config.toml
hidden_size = 128
num_key_value_heads = 4
norm_place = "pre"
norm_eps = 1e-05
qk_norm = false
attn_scale = 0.177
init_std_down = 0.0785
learning_rate = 0.0082
weight_decay = 0.0
warmup_steps = 200
decay_shape = "linear"
doc_mask = true
train_tokens = 278500000
max_steps = 4250
Each number is 128 + 24 x the weight over its row's rms, rounded and kept within 0 to 255. Layers, rows and columns count from 0. Numbers have three digits each. The size before them is the row's rms in percent of the matrix's.

# layer 3 MLP up, 512x128, rms 0.0786, rows 240-348, columns 0-127
110:141139153122129134117141157118106163163106156104179127124145117165129079086159110143147186117112139152072146117136161100142121086102092095133189149123166125161127146108139134114137105121157124131099117170140143189110120160108131128122171136090084127137147137122149108141146148141149128136119119181139106097145118125146110188130172117136133154110150135124111106123134107119127133147111
128:133112079089104113079135142107147104109136146145116153163152140123126160118128125118125117146099149124149109185134141113086151126120121109164136101140157164139122067139136108172143150085165082118152141086068135156149131121120140124137138128148144157125138125153134109139083102124097164112127166123168173153152126158155126151123133135061148098114142146134127148112159122138139105127108
080:154091134139108069126150125094141135139138111137140104141126131128088105115121122136163142154148106091081136079157107137068102143084139104125111126142163168094107126158151139119124146116158156128101142119147126133150096131132105122087130151155103133113115133125162106135111099150114100135112185196161131136118122131173104101099148162114085077139125134109158131165147125109124139144127
089:123115125114192088134129156087129109133124165080118120159127154085127131122127158114146157119111128156117142133190121113144146131183154082120145112127146099098138174134145125169118184130165125168164124167123133064134143102120132107128105113164156164134133146115109121145117123122104141125134093153084110160151154151148142116120127143146121114122142177160103124128146147144138155138103
121:133108145107114121110100077144133114068105137139113114111122182135097113144144124138135128088089143120129114062126110146142111070168153105105105172101115124137112124088161165121139097146144153102115160133127147099148107112134142149109178149095106164145128135110159160165146148128168140139103137149099154126094136126103114094122114135134132125139173135139146150116157178122140137089132
094:098125118105129142130082122129123144119150156106115104173114132155136110131100118136196127134154140089162096128135108113159136103115176116100145137157141126162136094147168110146117167124168185090100152145094122089154094140101124106145143126110159111116143157140097091123107133133138165147130107171141173162118144132166113115114142118123117116075170151156115100103150119104114133147118
073:116139167100110146120157111100097138099156163100165142106135083110135137085110160132097181129135114159135133143162153133081109139127160130117126158102119157130090163112122151140080104136183123130114135105121167114169131175131114169129115134150124152115175097119142130104138100142090178132099148115146123133115105093114136133121187168111120158134156127108115131132126113129128100131165
097:115148128118123141112124133128120128115164156140137111122114152144133135070138123093151089088156108114132114134146050114146129134126148117137142148093162107167105117083093150123134123120137153130135122192125162113145111123141135165125138132100080158099092163126149117143168151137181149196125150164163128106143096126164120128129189129129133101114134161138148130105118112120153150131125
100:163130151085112148144103080164140131136122124108135124144125115110144111115147126152118125165110154093152159117137112135115081145128102135104109136124083148100122129093176161138154144151120128088157136107155102097120110114161173160100137112109166123150115037155151174127131124116073119114092134107133113105162116124131153098139111130087129107098153119113141100103127111137159125136157
099:124135158175127110131156141169106117111115158142143127148132080092125153115130182177157105145144056080117140119108099127116116130115139135107120098149126151101138179142119124100091174103149159150131096140147136139135116107139149136145138114125116120172111165119137136130143123132151121091108104175131138105120126155157153122111143137096082108124097150079133147139109090182155127126151
112:131157106168142123111123147083139149111126111122095143127147121090159171089150152149098092165119077113125122144136118102122150148122107085137119115131135135111089117100124100167086157093145119135175111162126101164123149164116120128129098113104098118091169154132177103126115117161110154112130160158158141116094131121136152102085157114164114120134114098141101100131163089106137121142151
103:178150098096105182101093116143165163127116108120168092111118100129088145142147089120123127133171107132151123141141125131101133157128095102159101111155140175168151118156149175159101129101115161137163142117120135148116128106118140122114146140143146144101135154124095135186135108113109090093125146088123150129078125145151114144151109090132125150104161123184153141141127137115110114099140
097:124096105099137124084102109145116132114146100115126155092114117106143119137134108126090159125117200092144110134100129125162161129134152143123119104159134164178103103097098140131127107133139140112195132144092109149090130117097128115157142115087116122097109122141130122105126151126127119086147136142193146154137110098142174088122115115126145129165101167137121127123169159129141116130191
081:167114176137136159139157154093125130162103166117117070113118197153131146140130120125125148121130124145127093104138152167093104067136099093123128134134116102107148158109114165192078096108133147164146133108143106085118128147138105141130137146135120090131061145109104121139094106167144153160123098132142113123136084153124135151115116122126089115135135117118134148157123124119128120124136
106:135121149146087127121072134168126128133113091136149140164110141111138118155101149131123116119141163140130125131100163112115127149119098109091118150125089152176158117142118173160066170186105129142126101138088097120155093113135146087145135102098108154132171139123123137153123124142131193130090149136114114119122122084115123089112172114137114154144123114134132165118114171098147148108132
098:135150104107097135069118147107126133131107183126148169111099113120135167132150108124123143140140128127142143111118130092140154149093135099112138115159205137147109127147155118173107159119132137111131154132165117143139139140115124138150123129159095135165167125139132109147088132152086128115174170121144139085128137140203119139112131141133133142141125133132113064143107130136109128148203
076:158148117141107152135149156124075132153162108164114133135122120165116120154128124123132120146131128089155132135143119168139111144159142137129161118114156151113099143128095148144117156087136079138139114108103132128119124153099147163176125115129126132118147126140175130106072097128087142151165116164119151189098106117138113140107182129181109156154122176142128096119158137099093144082154
127:150136103134120125175163150157132091133107157137099080132159181129147126185094162100113137123157144131141144131153093135139116092156157137175106145117146148140111135120090095120103171130114120121112148111123121147109143129115100070115110137120131149130122134104111150087116132147123133174151077131147158195097102151117093111126136120180135121115133159126138138149138166116127123163156
099:165134127100124117121119115123123182122115159121137160139115100118129168110139124143081133137102081121117116144096144132115099104117134091121148055110120140143121149099135146123106104119134179099161170123129118140122137103116185193132127133109109108137093143129188129119150153119099118107145121132136135137155149099093128092117126078123150145104153129141157149119113075078106127136167
082:118128149184118120116123157130120107090128143122151108123134114122092188088108148137153143120115133180123092161155112113119117155100076098124096110153136137129122112118089077104122128143141128115132090153111134123108181153149124115154106122133121101117102154115089124175115077114193084116150100135143134140150115141138115156123139134124102122162121144174110084133144130133174114117099
140:123126079132154148098145110129147094137149126112150123187148145141165116149104131145143177161105098107117104138128079118118151149126096099135092131172119143119120064180169124138148117111149115126141123105179130089132130114156134123114099119137102122150090144110126124127118111135125129126139153114126142093134131153116161145161115115046160097149148090108114160158113114152148110148104
101:151107098125128134127104165106122095136104091121088116144157137096158119120130100149145143148106177114140112147099116151159170060143091087138131125120172128140135109149095168102127131108147096143111165103088119110173131125106119117117142099106136169141090117125139129101135150136128127137146126131152165141113156139148107099134100113130164133074140149122141168165123111176086136160163
097:093132121149155131107130173137133108110109115095098150153098114119105071134107128100092110130174114131102137138166099093133125107139132110119115113149141071134124161128136114141163143075099110157121104175153145138155122145161154147163109144125076148168123162094148098107122140158131127116139197143131111100133151119104162154093165163106097151125153131119096111130128111126122140108130
100:097137105113121096145125121125142106109139100126133127134108101097095140082133153161131149169158130118141120144138122101086137138145108151141107162149153108132129119157154116156172137127081128134137145102111089114121051118161092089090135127152175123149162103098138165101115138122133068119133119147118140151111180123135145106179116103105106087140113127157113124165154123090145127149128
097:094136131161155148094124161138094117075134162149085129169150131125134086139095164130114150080088147121123155135123135134111116092114156148094143142105157091141119134095141095122124139139128155127140138180148095137113085109140147139098152120121089140150083149097174145084125145124113127129124093140103120118172130102123132138112100114128096095143099153145139160151167088120096161130129
101:134171136157165151148145111125093124116104125130155124136153108111148080125096115161157148162126151100095089126105162106120136162188072111095130162152162084164152130109120172139150145131156155151109172097111132098124131128128141164120121135102111099138139169135110137076116129132104106146157122142088112116117124106144116116188180106116139113124143125128123136160106142114145137120123
106:130128139115132125119160121123122132087192157107114143106113090123148182132113162106165081184130100110128099148131117102109131192120111179080134151115139128118133131106149119141108157102146110113099125098109156135141134168161086094138109138100135119105123145127145113134162109159110129160132122128159147122101161163158151106118154151087116094076140108108128133171126126110134110118143
124:158132107116101081136124147147100077166103133109096182105133094161153166116169121153125149112140128102176125117129153107136100104123096085112162106133126178128106162135093134129148128158137114091122137131112080153128124130137171128136153143150129148127123094133127125090133152122148116132131064127126119128086130138139139062087129107109096123149106135136121138114105171129146100105161
092:092143161131112147101075106153156146124155160145141140113135124122132142152193123144129125135119142104084171121091105111133105173116135126120145146114115134114120156166137119106127172102115149088147138177132175134122102090115127149103117177134079120121079131151145130184140105123115138135149155129111148157093104116126100112090133112127156095143142114117164127085136107148109175130113
076:128136114143150120134147141115114131143165118148128128114096095145138146157148128121116156130163151146122096091082141123131175157139170100117114103133126138171141113126076148082174160087130142094070133142141161105093147127129129177134104112142108109099136135121122096166107101145144138138109116154123169159085120081116114121135118101121122166179131092123121152087125105091139105157123
106:190105074133118111137067131127132128151116093117134135116083099164092121128145136108114134171196147162117123128114141142125119131130120114161111100156154134138126148152094134132162150115107162129103128118140117118080130153156126129131134186152117115120130160127142141115090110153160147123076134171120140137077126130163116125132148155100106131083086126112126178119100119109125124151160
071:106127137101124106133108146145143127141125125140141128133146149108093137158113133152143118150157091120154130140106115077128138144100139150144183116144127103120137127112134108181129128099120151086138159131117144144135103182122143173122147165147137116154221152117192132163144153203167146098135113142112114152135145131139160110074130142126138122153138128136119089109115125085122120131116
094:116101129104126130103107106132093136116151130156167155172080091125140124093081102120136087127103146120113153119136127099116141155086156120133158103171105096118093081108130131131129096134150125161125083172156120155078133187123168149129127097146073099126145119127139106157107174165125137171125126124126154129139097138139107138131161153120125126114122157132122146117116110141157098093124
098:137126088171152136140127149140146119127101142134124093158121116163099115122149146115146130128129130130100151173161135169161112087159176115171146149117174115117134157138116096118135105121088122141117154138140129137096132086169125147145146160119165101142102157100121107090143163105137119144144064129153112109086132125153120178133089136134126095088112128120138130146086130146139088179109
080:121127171122107123100100143116131114120140097149131086128167122108133173180151127101112160126124153106160121095160137143136119139098138132147107113135122098107151112065126100159114136103124085144137131107146096145127157128164124131094095108165122127134068124134140158160153094147095137139104099139155111175127105152088132155168118154138105113130127156147140179144119063115124107109122
070:078149144127111123135120106117164146126141109123170092069123140158101154103159159111088126145135160149166140124129063100118114133118097151128138146156100138165095099105134127145094111118108124125137124109144120143102134134154087144128138112088095076126110157138138157120131084173138143161150148130150123154101132147114069127087149115110111107159109115145174104122096120107135105101142
085:127096127118125141135134138129110131155150103155110080125141121130121112095091148140120179111160102130143090139125151160124167122149127106132114131147137128124162146148138128142133149133145128149146110104105094141152091166151141081155160169146155089124155105079114099161110127167164115062102137132151095128136106138121111131122079128090111138125161157139092154113150176085142094165111
097:131108097156150151159106094079153134132109146127127133149165117087107127103112131153139160122123151156077128062147127121122094107170167122099110154112080163116114118150081121135163131125121127155106150175132125115143161138151129122127126127112145157137160142124124096104118166160122171120113134151174098185140125121160158119097154098129149161113139130123110110137091113116138168115151
097:161152130122139155126111095190108147151125162129133115118114119096151113143153136171102151159149134115133119115102154103184153102086139119129132087122113099125153139146106169123098153079148152098176125161153100140141134117128153180115116079117080126144118125154123121124113128140120088090118138162162124090122167080123115124138086142131120103148153115134095150132127086093127121138116
113:098122091145163164134136149105093098127189128117113115129127134104132090121103140112121124132140113097130123112165146105130140143122122159126134150135157104125161153113119125154142189117129117135116138139106125119138095137118123092117131132185127104170133128132100093119113128136096164126160114085084093167169104135094152128146138194172090141122101168112114129132121105143101169090176
092:134131155131158122165152141102130142128176129098146075083168108135068136098107108132156140112159141121113154154141116128143129150108135110151135145124119134111172123144115160116112104137112125142120130084136145086120042095129098128132153128116117122083112094119134096159130108144154139081135126091132112133093159175157102146144148195105109142116123143115124128154125169133123112120117
097:117153146122174104132159129135102104121108102123155124139134099150117144148156163141159130131076113095124185117086138114143134155163163136115106100140143098133113121100098161137143165084165165108117149128141112133142154144157101175128084113102138133104146119124112147104103120138155173136088149148145141089089112112134162076160154150104127180139132110141141082148139110117109125136135
092:108131147105133116137165122146130118113147142136103115135125118153122113154150176131160126129139123116125111138131126111123143092135119137107157166121109112141168151119153139164138070136137128155120138061124128100167125130155156145099141158117118079106066112105099151154140089117134122097133125108087112082109153138170106179163142176075145127143110123125130117113143137139159062109102
080:072126056152124158120152109167103136141163152112115136144139090076140151116156142107154097106141152082142142116147136078101120154090118168104082158119087147129120124119143133121129123149106134135128142127132084153127129168145159082139114090145161154131116135116120116121136116140131154120128118111136133099175156161148154142094116163130142113100104125104092139134154087160131140162117
108:132099118136146155152127132116086099125107091113130101160195162130142105166130151117126177119099117156114122126107146106137159099103114152166138140201127143138131135136135079170135119093163135102129099110096059157133144145093119129097148109153095062113139157131106138105116136132135116184110137110102127124122128124155104148150124116128136144127136135144144133167107148127129102153145
119:133131165143120100162151117148134119174137163114144135130160152130104104137128146164152128076161128108090123091131105111093067143130119138114188150130086117107114117111118154119143085146107095164127186128149119105186113134172135150129139124121136150147116094096134115148155142131129166100148127121089117089175115109107139136160163122115122106140162110126137107107087141117135127131098
049:148118141153140083127101139114089132143141098063124147098148161140120167094090095132103109123156172142104143121092132094119121102088117105146115116153126153128129110124135092115137154142105157119117135105117088065181114133153133159117118120113170127082148093136121116137088116107176111122131124113132117113111133125109081139147154103079173124103172139146121128120097133152119145147135
126:108139150109131104159159141192128137174164116093165137119133135118150124131197122123125087122101146129108134103158105146107113098137132131113112179154102098135104146094166145123095132152104123161140143127131130119164106122156145094096123130100152113152122072154104143143126129182119152129139137159109138083136086159100106123162127139151087137134125084096122098116150120135124132089139
078:106179159141132154114157141102160172148128109142109128089122110138086128077162158134160102164095134105135192140150172148147099115129152148133143156113135144111140111134163109126128129147079161144150158083133128130131098120136136103152138187144128101133122123105122154123141113137107122118146132164138086132113167148116114145159089103112080110144121118108119066121116145119146122158114
082:113154132136121089134114154163122099118162151100132129102127125149171120119134121093131139082101169116092119159140169116151144123093138160191111115119105159136137142104104115167103176130150147103125169115133162148130137143102146114124139142133132105197158111148126156129177137152129147100113093172166089143152148089122140123126122168103120115141139142127149119092136106140102180128146
099:130146152125098149120099133090090126139148092136160074139152154139107084163117147135122137123092101153153145094127105119137101153120109139128137088116136119125160107149091162155155126113144129114087114088133117152148154154180080113096129130135115113168096121152091125123163095138162096144130101125105120138121081159149135118152138138075163143136102135157146097119118153168109165144146
096:080083133160164129116132120147159117084124150135122132146152129105158122158159151130095101128114183128130109090162107170103120153066147139102118135156118137135109120073162086139157126123131102126182106108125117115145129139169126144112093076101142101118131119132137162136105154141140146147137141127145134079172131138128160152119139110103141127133087095088163080132130112129131142132117
097:108077173119135115121114093136148078141125134153128108130121134123194109183127113151160137136107124065168141127121134104146122150105147180101116138114161115140149110103108145086165091113147090126102069110114096134132152176150106098109138110138141135109140158158143146157123132121110112145115132098095142138107142169135134121134104114134134131156079136143132163112132108165141130102155
102:100107106137138114092131131097122155161158135193155118099148150111164109131102097152092165151104127070128109097123114102129109141153133147118131141116146109152152107124109069147152117120127157139132124141151077146156155087126127151132126112129176170121128167166081128109166120127136152094084132134150093118126153103110132115145099122090137152154134097135148112152143116109174130155145
080:106106115154138101120142106114135157119146108145151081104121119144116149112121122149139178157116096101130167099161134158088123146113157140148104156149153153117113095093145100126127179152138148213124102116139126096101141124168161126099123161145117115138115186143115155137112108082133149118128079138112148126104164118141156112163136102119142089130124129117106133151150099141138142086103
089:113090122148175111143192126134122151121161094119129146131136137099161154147155164111125177157080128118114147146138128153159153135118094116091146147148157085100103132103133085160129152154121123128153122101072109097182096172082141150137112118150158154096092156116089151146139110103160148098148124110150129151127160138128149129165102121136144127114137130141118138160140107138125127123139
116:121161148188190080131142119142151116126117152119114107138122148109102104103124167141163128134143094130105174112188100144145107129144150156105165144121080104123118138086122164107142087131152129114142130141152094107111110140109116159143117098126133085129088157100153146163144154158185109138126124142112091150078150133126120165144140096114139142131091121131117104112135155100130132131122
103:096109126157134099115119125143120148111153139103128104171093115099140184106167150134128110192146101094135135119131132170143162148125126100131124104152132113114072144156121122127109130095137155102178138134175160112106142120164131097125124121142094087120099122107125135135148124118094070100109149161163112154112116145128134118139120090120119128170123137140083105171122078147112136158152
097:152164156130097129152110136108122181123150127146114181094120091089113155097127095097091115120122117103167157107105120092125134141136123130153127112151116184165142134130135143159123134147120176169133119114106153101150089135152137116129156148136111084114146159118142122167121093135161139171107099127094099105129134128128119145105107163128141164098189120128123147107133132078158111144095
100:130140082182154105136112117125103120157132115103143151118147129104114120133113140105161120146112102077127147078102087124153100114112119113103131136164161132143093142171141088127107138107116152133132102142178113101116103129136095140092146135105162127098127162110095132099101155127158123122175121108151138102125133177134097061159121097096130157123116154097134132166120135124094141104165
114:111121171096130106144067136114171110106101196121113122135149157152125104147149115125137108081146153148109161159131120098153115136069108118175125116117103110127137130111121118111125108103090129150106089169156146122134110138143135130135147091139075148160108128131129141139130176122143087173157114113145131093127088124096145187145143114125128128142126100108131106095116104125153096105132
096:136152142137150138162149133122117143131165143158118095145107121134072101064140159157093125155140112136127118133148187133113127120120109137137137161154135094146127159151113121088129112145113103125182156114148155108127126125131133159104139095120095115154138096090131107129165133077109106058146146125162140117127103132152122116166127080105083107115130094134132106087105136082141114113114
118:148085109113117141116130123117154153137118171133157153141109117137163179128135080128160135157115134101147115114141107123111185136092120109110120139134120162124107099096161093143115142086129140124139086164130118119098075142102153098127069117159099102119130203148132091111137164126122124160152157096156151082145150133107139112105134115112109084142122115103115139131144108115128157141106
096:149142092126151137120131125172097109127149152107153127121138145146128126147072128098125175146110142082127133143164100135140065098097150152097135128112096115151119121122111150139112165116197116106092158122118120115197149106098187152138148138125133123120108110118144122118122159140104157156106133160126129153110128125101150123134118188134148128104132158110163118136148141095163081125111
097:087136155110137137086133136124066120159122142143119147109152118126177133151104147128093135168111143089095156109110150116129086159114104119096153129162164126119121127139151097084114142102107134106160133077136133131116171120113132152129119147136126092132099176155105173090143090087134126149148118160123157119146116143146171115137116140122148096123132156113166111167116090093144152151155
105:104123102135140060145155125125106181163133105127139137136167175138173089140112121128115110150118098152135150128150101133120102138142105104152097135160097133171134089132141127092133126130144170134163131181126115159090126127162116120129130083124109127154113129131150199124154136090132146163194134179135163117128122140148134112128096118124135089132095124142119106148123105118117147152144
108:158111099155172131131153145097143184106150104151106102106114132121086121123153096118118132157101103130138148122158107088131113142155193135144097097168129147132177119187115133138161178092103173141101124132138119131119137111144085181124134105153110130143130166113135134139173096119122121124172157095154139108130148120142161129152133120108125144129129162131139151118136078126162136124129
111:120124135087098140120090091180111097114113123152096124162146149107122117190113134115125137146119156122144103135167116123150099094128119163137110115151145111136122147140096148127101131134144131129127143093100090082131158109170124109118175137107134109202092094094165193138129139124099125152124101124129129148089104127125129133145145128142119129107097159108153147075154156138152120100133
105:147122093118150140127114141153132100147114128155109131148113175143094135149132116149119127118138133094120069118083153122143176110131162103134126130140120121163141150176072084127135134075120117099112154151103120088159123099120126094125150144109158188130104106082167114136138113149126128096137111145199132140117122086143116080104144139119114118128158118107114123172124141122124143164150
113:157129139158157107150134120148131108146120132114131134188141096156182112088127129157122109146101153103164135168126119108128128137146097104141096138111110186172136089130105100148107142115165140098132118092112121118157065161100135124152149097139162129064164151139116131126109103124119129156169125139130140093089114158128164121161130106118141091151132137129104121143126126120095156171115
105:090172066095121098120117108133156111141104161139114116119116138134112123152132113169160106140121133131132122148095116124112158141155166134126142133132149121111078121089133091110104111115121146092161125156124119081134151148152121103139143123074120172134176105096160138161115155154170149114119112171138116085076130132086163105158134121154128101155124114127090137141161161134140145096123
104:088126106103163096127101132140150104139125174111144170166098126142154120092127140131125143096141142128139091105117130120156131121105086117128119127109143127132155126097187144135143115084144147116112147153126150130136095118186169156091128156125092119103164113153138107110128123165115132122156167124138133112167106124133094076114183131073090088132144130098133151128091089110112110129137
060:123104167134084109130136138100159104174124093118125129137162145180116128162158136115142144144121096111117141115107127146120125117142119120104172167099146084059156159116124117149102071170101098153107149087131130105180136110088125130135131125133170139118149129117158148139139107121125137101160130135107090149120141131120060139160150131119165127120117135128116117092085135152113129101098
133:138131097119132089122137120120135075118142126074164131164172157107135126124133138136131179103156141121176141124131180128158150114147130125147139149158124151144111112140095128128097120132150125117149129119128112103125153148142082140156110104182116105098125101114157148120108153170134191161129122097105106164080157137110119108131103107129142107097110115167087191126145141120121099122096
090:079086111098142157134130129141095153103169128105154137163135115150142107171118128129108164158114148142123152147148123107144111129149102146122137116165087145153157133133125132142186167152190145139136154115136131111159139095146149131127109092136143154113126112140080125117127144080119144121150107119141170159143129138150175129138148183091114128079123158121133192142106106129161123112128
103:138124160160087092150083128128090138152107157148079151124152183074124117151105156139136107092156133118124128133103122142174145072135144134131134156086107148138136147150122113124104113115178176152137140168094127133110133148125122110109134130113160111149146126099117138136108154117137146154167126169114155096076127077128115142146153139181128145119113126153136107146156153129105139155156
084:145097153118136103092125119087111120146094121157145148146098167142142121098112126148162135118144107055163150067136110105093089128145121094089164111128130159122121157092137166122146134124155148142113130157143091108120148135126122181116128144145128076133135125160151155101153098153096129130092135135111117112123099136090165096103173132128142123124125158133146133094104129097140157108165
077:162167122126109085100125134119118123119141125118134102163121126102162136121188109130126142131133113080099131115127166134142129173159133091138133178130154139162118134125092148137121126147166112133108176086061126148150136111174110114130127152159114111127089117136156168108114123121141166109066090170146107148113110165154143132150149104115127129145164121103112124141089092142147115147135
083:153054156111097134153098087132132155154141106136144166089142128118144166129147127134118126164103106117165137146127116092122149163124120106152160144157130129136133106098159157121061101137162092122125141105167100123139106099125091129111129134175148127109151122156126202124149164121137157086143125170149110100116137116122142091120139117095110141089158162127118142135124118113112118115131
102:154153096143102106128091110138133126095155157127083134164127091139189154137178131092093141136155093122178111156161118154141081133127170150135117119134091119136154113107169145093136124130129132105152149134131104135111131100123114134095096093100076144127069083090150138143160153116147115131094127097110151118147115133121134111082152133092131125135132152145140140120158129149159114120133
109:128143100122145135092135110125094133091109166147128116152154156056130159080096139081118126102134136151075106137143144143149153173133120112141120093144115138114116173124119119128155142118111110122151080150125123156080100094125155080136142164108085132168079115089157132143091102121129147145130128130126131123152108091098150132096117128141131120108167119146106098133166137134148136143155
083:149144148158123103128149123102141189200127127144156109088109111115154144099124135134121191130081123110109144128126101141131134128118134131146101095119121154134105091102126146112123113119117142103158087129150092113119127134148100158123162149144085119156084150134140167103155125131134094145139126133100154084107121149100175166133156115134187139132153145179148134152147087114127142137150
095:112116143076124101132130174141135118150105098108127108114140147089099111159120129112155127147136144127125125106115094133123093135138134137155133136109142108092141125150123115157178129149077132127121148141131160128151149133158110168141107119115151145106161126085179137155143142111126125115125104156154061154160167175123169092083109093111175139153163192146131122132126138119171131140112
103:103106168088127134131110146134148141136131138149142112147146111138101125085125107142121111077183093107108166142143127106135116116104156102130138147086117173165158097115099101085185108145154164146110124159111138136090135102141145181116124185115155109116130140150159086151143122142141158166126120134133126142111155137142079135148171101112169127134114083095139129108128144112131142138133
102:139140116145131106159077137153106104137126078082113135151137122125126140137149160138133107066141148135111122125085143145138142123156167166141115130124077163104166108201099128091138101110064114092116157107128121160133104126112109134157156151111142098140104101121119125121134117126142168109113120151132109149142172104109094135135120165132112136130121146138143146141109137106164094187112
095:128143131138108149165145142138138183120150141175101145116127156142088125151142146158169092125149083088150099105117105117114106129149162173134103141134090120124121124131126109141126150119085136158128129146122137138121126111190125093177164109131129109144133175097107149095144105080128110088168101149126146135139128121104159130126157123128083134129125128096113074169131096139148153122172
092:130114162118182181145109114127105146164135170109140098126125145121099130151139088113140129132126112169119147088136099110147155063126137158150121128148126122093114141129146134078140113064099152129107137141132140095100127085135143134122124103175138134108134132121151138120095122126140149111128073178147157153124127124136113143117141114151103146122156153093158099179116125168176114131162
097:149130142108137147127167154131132154122092125139138105143138115107107107158150128136125148149083081100166153127183101158115167191182158124135123122132095190135145147114125136110137124180166090123138148098093133114094135122127094108132126115107147100174124129134160155114118061145102103128097112142102113124114106123154130143160122117133127127122105158165142086087122141141127134124144
116:148122153138144133119143123084104084136132159108096103114132151125161117162148142074127151139092183111131144145131117082151161111162104148113104160135131108139116165119118117099138126135095105097147123095099065104138125116055111126069131113105142134164096143138112173133133128116178174135135103125120106113116116103127107130137116139115141099122123113098181136106127132115152146117157
108:121146135102106104140156125103151161153062108140111186137097131127170136066107100159150134134142146125102136152083129146125157119126176111103103075166129149129124120098085151124182110088154130115140132139115112166107144135106145143146115112112089142158148124175134135135131060140101136104098138146165150107147136100120130120115132138127121151145132114142121095150136109144142130156102
109:145150143132145179122106146126122170138140179139119052127104138121171162103100109141087130183118088130115114101154125118160149158131112093139168116147100126130151142157120141126104139100121095144167140129125113102127127150110102169091127115133101135109133153122078113148148065114103135125090124127144152137136091128098114126144137160152117171102165116135097114159101151122144139152122
090:136159136135105149119165158137103147124115166137111109103097139174118136148132107166129110104155090114135129084148195133122145161106113147130136131097183154105132129116076140159117178087143132139130130112131141108112084168154150118153154129151115109106153136096086183128118094129121128108107162129119116144097126122102168135089104148169124119100122138125092108172150121121163126140121
107:083123126095142146122149093144099155125098145130110112151130134113098163157115129132145104117126074094120116109189102142162166178112133132145138112167120117115135141096131087110156115065130134140116134160141115126070131102136105159075093119151112077135131149125108095132104133161142116136145126153150113150137106117114075111157166092104130125105101094099118106125127157112132115122125
105:108131130144111106122144155130117168120179105114115116103168111128162139071123162173140199118105116139148150106169104123107127147097117061101130155137114120126146137113159115118124129160146148120158108107125148115175111109118139162100145113057105120126080134143132123126169138126135133099107145119114079097132123141128153111165125110115101100160088142151111130151134103107147098127132
077:134126180129127131168167123113149132161122123104145109108152114219097145081128136105124159095163110134105148150087163101130132133117113096160118165141088130107110121139122119147099155143115118172099140125110135154121086123077128099153131116166145113128110125142088129104144087132122141154120098129114133134123127130112132167135128192159086126116141114118124109169094101112112139137158
101:158135156109096093110112157102163170089151178121133119135142098161087135114133123137122108054135111137136138097158106095150114130137130087129130124149087155169164111102138119106087109132165161092113123083141129138127119122151157164123183151092089131120105124136129153152126111157147097082146123133136124083115126143131124143140115171107129102102161102118131118113121131108114118164134
107:159124150135153123132085154142150093174143092113119108118161163184107147135170133133109177154162143138130148102089121151162105099103096130104133131148100134150108157147098109118114135150074108181144129106138123129124147097158140128114131166144140101156109098162110154116142134126145126127116121136107121139110132142140094119082114121153121157140118066135146125132063156107159129112163
075:157141131107131142139077134208130130149157099130181111131138100127127082159115116127067097165120137122114115133149113136143136149143133143148058121139100138135093130152116147111154117135143154143133149190155125106123112106151176118146115106121121157158117089108119097096136135126119140124115114146152130196127118080163108123123131123124143106140147132133134122103095092130124156161095
087:085111134143100109148154174145149173138121154132147117144117120087113109086159120166166126165172111113083141106170085117136115153088191124113133147125114134160105065139163105119129131170121126111108112149157124153143168126098122110149139111166131126132145123130152087103089172135105106100144125156165142129126135142159112145120113138095116125122122113102088133133146111104111106138114
103:152146161122103104138125125121107110099161173144160117158157116145117133134133111125120103062140184135095128121141137120116109144089104129173169138138116093129132203120158114136138097161125165120171124132122162116131141131172153112147112130129102129143137109082116120138090148118107106095137097148129138106143165122105123135161162127145124106104181073101095107126136129149127094098131
104:119148112149145193111126135123143138092121181118138120119132143091141099173149135122137188123097143124082112109119178121143133093126115151095100115134129121104153123105116104096124184144119123119114125134105072110185130086115131114144104124173113130158096144138118123120154081146156162136110095137112147153155120110081123131118117142154134126085135132106135174144149083121139161128128
121:135098137126165116116083151111108142103145139131107111138151128102112091098069121150132106135123153174116167116144138091105101109090115124102107159166150130153148102128099121111153162118120115158109077127082156121123127083133113164108150125126127160168186147131169160093127160124087140107085150152100105120135150101134174151158144153129132114131123085161126129127118130126130125152121
107:134099109125121155133126148127130127145139181118101161167126095126143155116115159170122099143138128145098091123083127125115091105121125130096129102134101151126104136160137107107144138103128131112155145155144174114188107114101117168155133101104178178154129142160135083106117140185109150141188142133145143135176144109137154106098136144103147121096132122130158110178142146112093126134112
111:150117163083116160135112153151141164156142174107157142149120110116122128161136124149144132140135086117113056099146137123121098159155124125138162086174145133124122168135128144139071121072175123092142147126123104076158096158151143162142128159130144093138158154104174140138117107130124098124118152131107134090117125144117136142127144111120123143146137118140067139101113126117120171138124
076:124140176161113140106122120136130149165114118129158135103122111105144100111159129131158153160121144105128167110160129080127127162119123091156122148139132134147124129128125138111056091176142142141163101119109125141111122141137151073144110135100066094128127140147160165153126138107088159129138142163155143128110167128131130079093160079115123122099117131134128079131108087156158127099137
102:102111144167157173108171152132125139094196133124163099112131166091115119160114169093124160131119128120121137117141133136127105146145154098123126142141128106143126164139091110146157151095096118116140123121141153142187094142128083129107087137103122172106120158172127135148146135113126170136118142133142157182105152183106138130111145126144125126081110114129159138181142112122136138160121
076:120151134171133112094155138111108164100145081161098110128122141130172107168129170125126103122153078149155135156170156146109099138145142144088146141116146155112100116164142115145136121111180143168148098078109116143141164167147140129134159129103108110097150128131141103090087109155129164121123122127124159121116141099098164148135141168112099158101117125129082147148163115142121110153132
123:125160071145093134093138133141121127103148116131133118136088122144106127115156125129118128120100111149184134149174108131142178141117139104149116124129143143102153091147147107165173123129151139127118152098132133167158153155185147080155114150137137144111130107129092114177132109152075128168133116118114091098110113195125145121138151123110136168072165125113115118140150156134114133140111
107:086174133137111079103170112113115146097135127110127145161114117129126086065115183155138139147175133127157090151151182103091138149118085130114156165114137160134108141125108110101156126155141128133167092131101124129151111177095132143126111146105145143121139107123136136145138119154093159126159109135124069162135146139172115134131114121087149138129097107147113130125157159139146133137102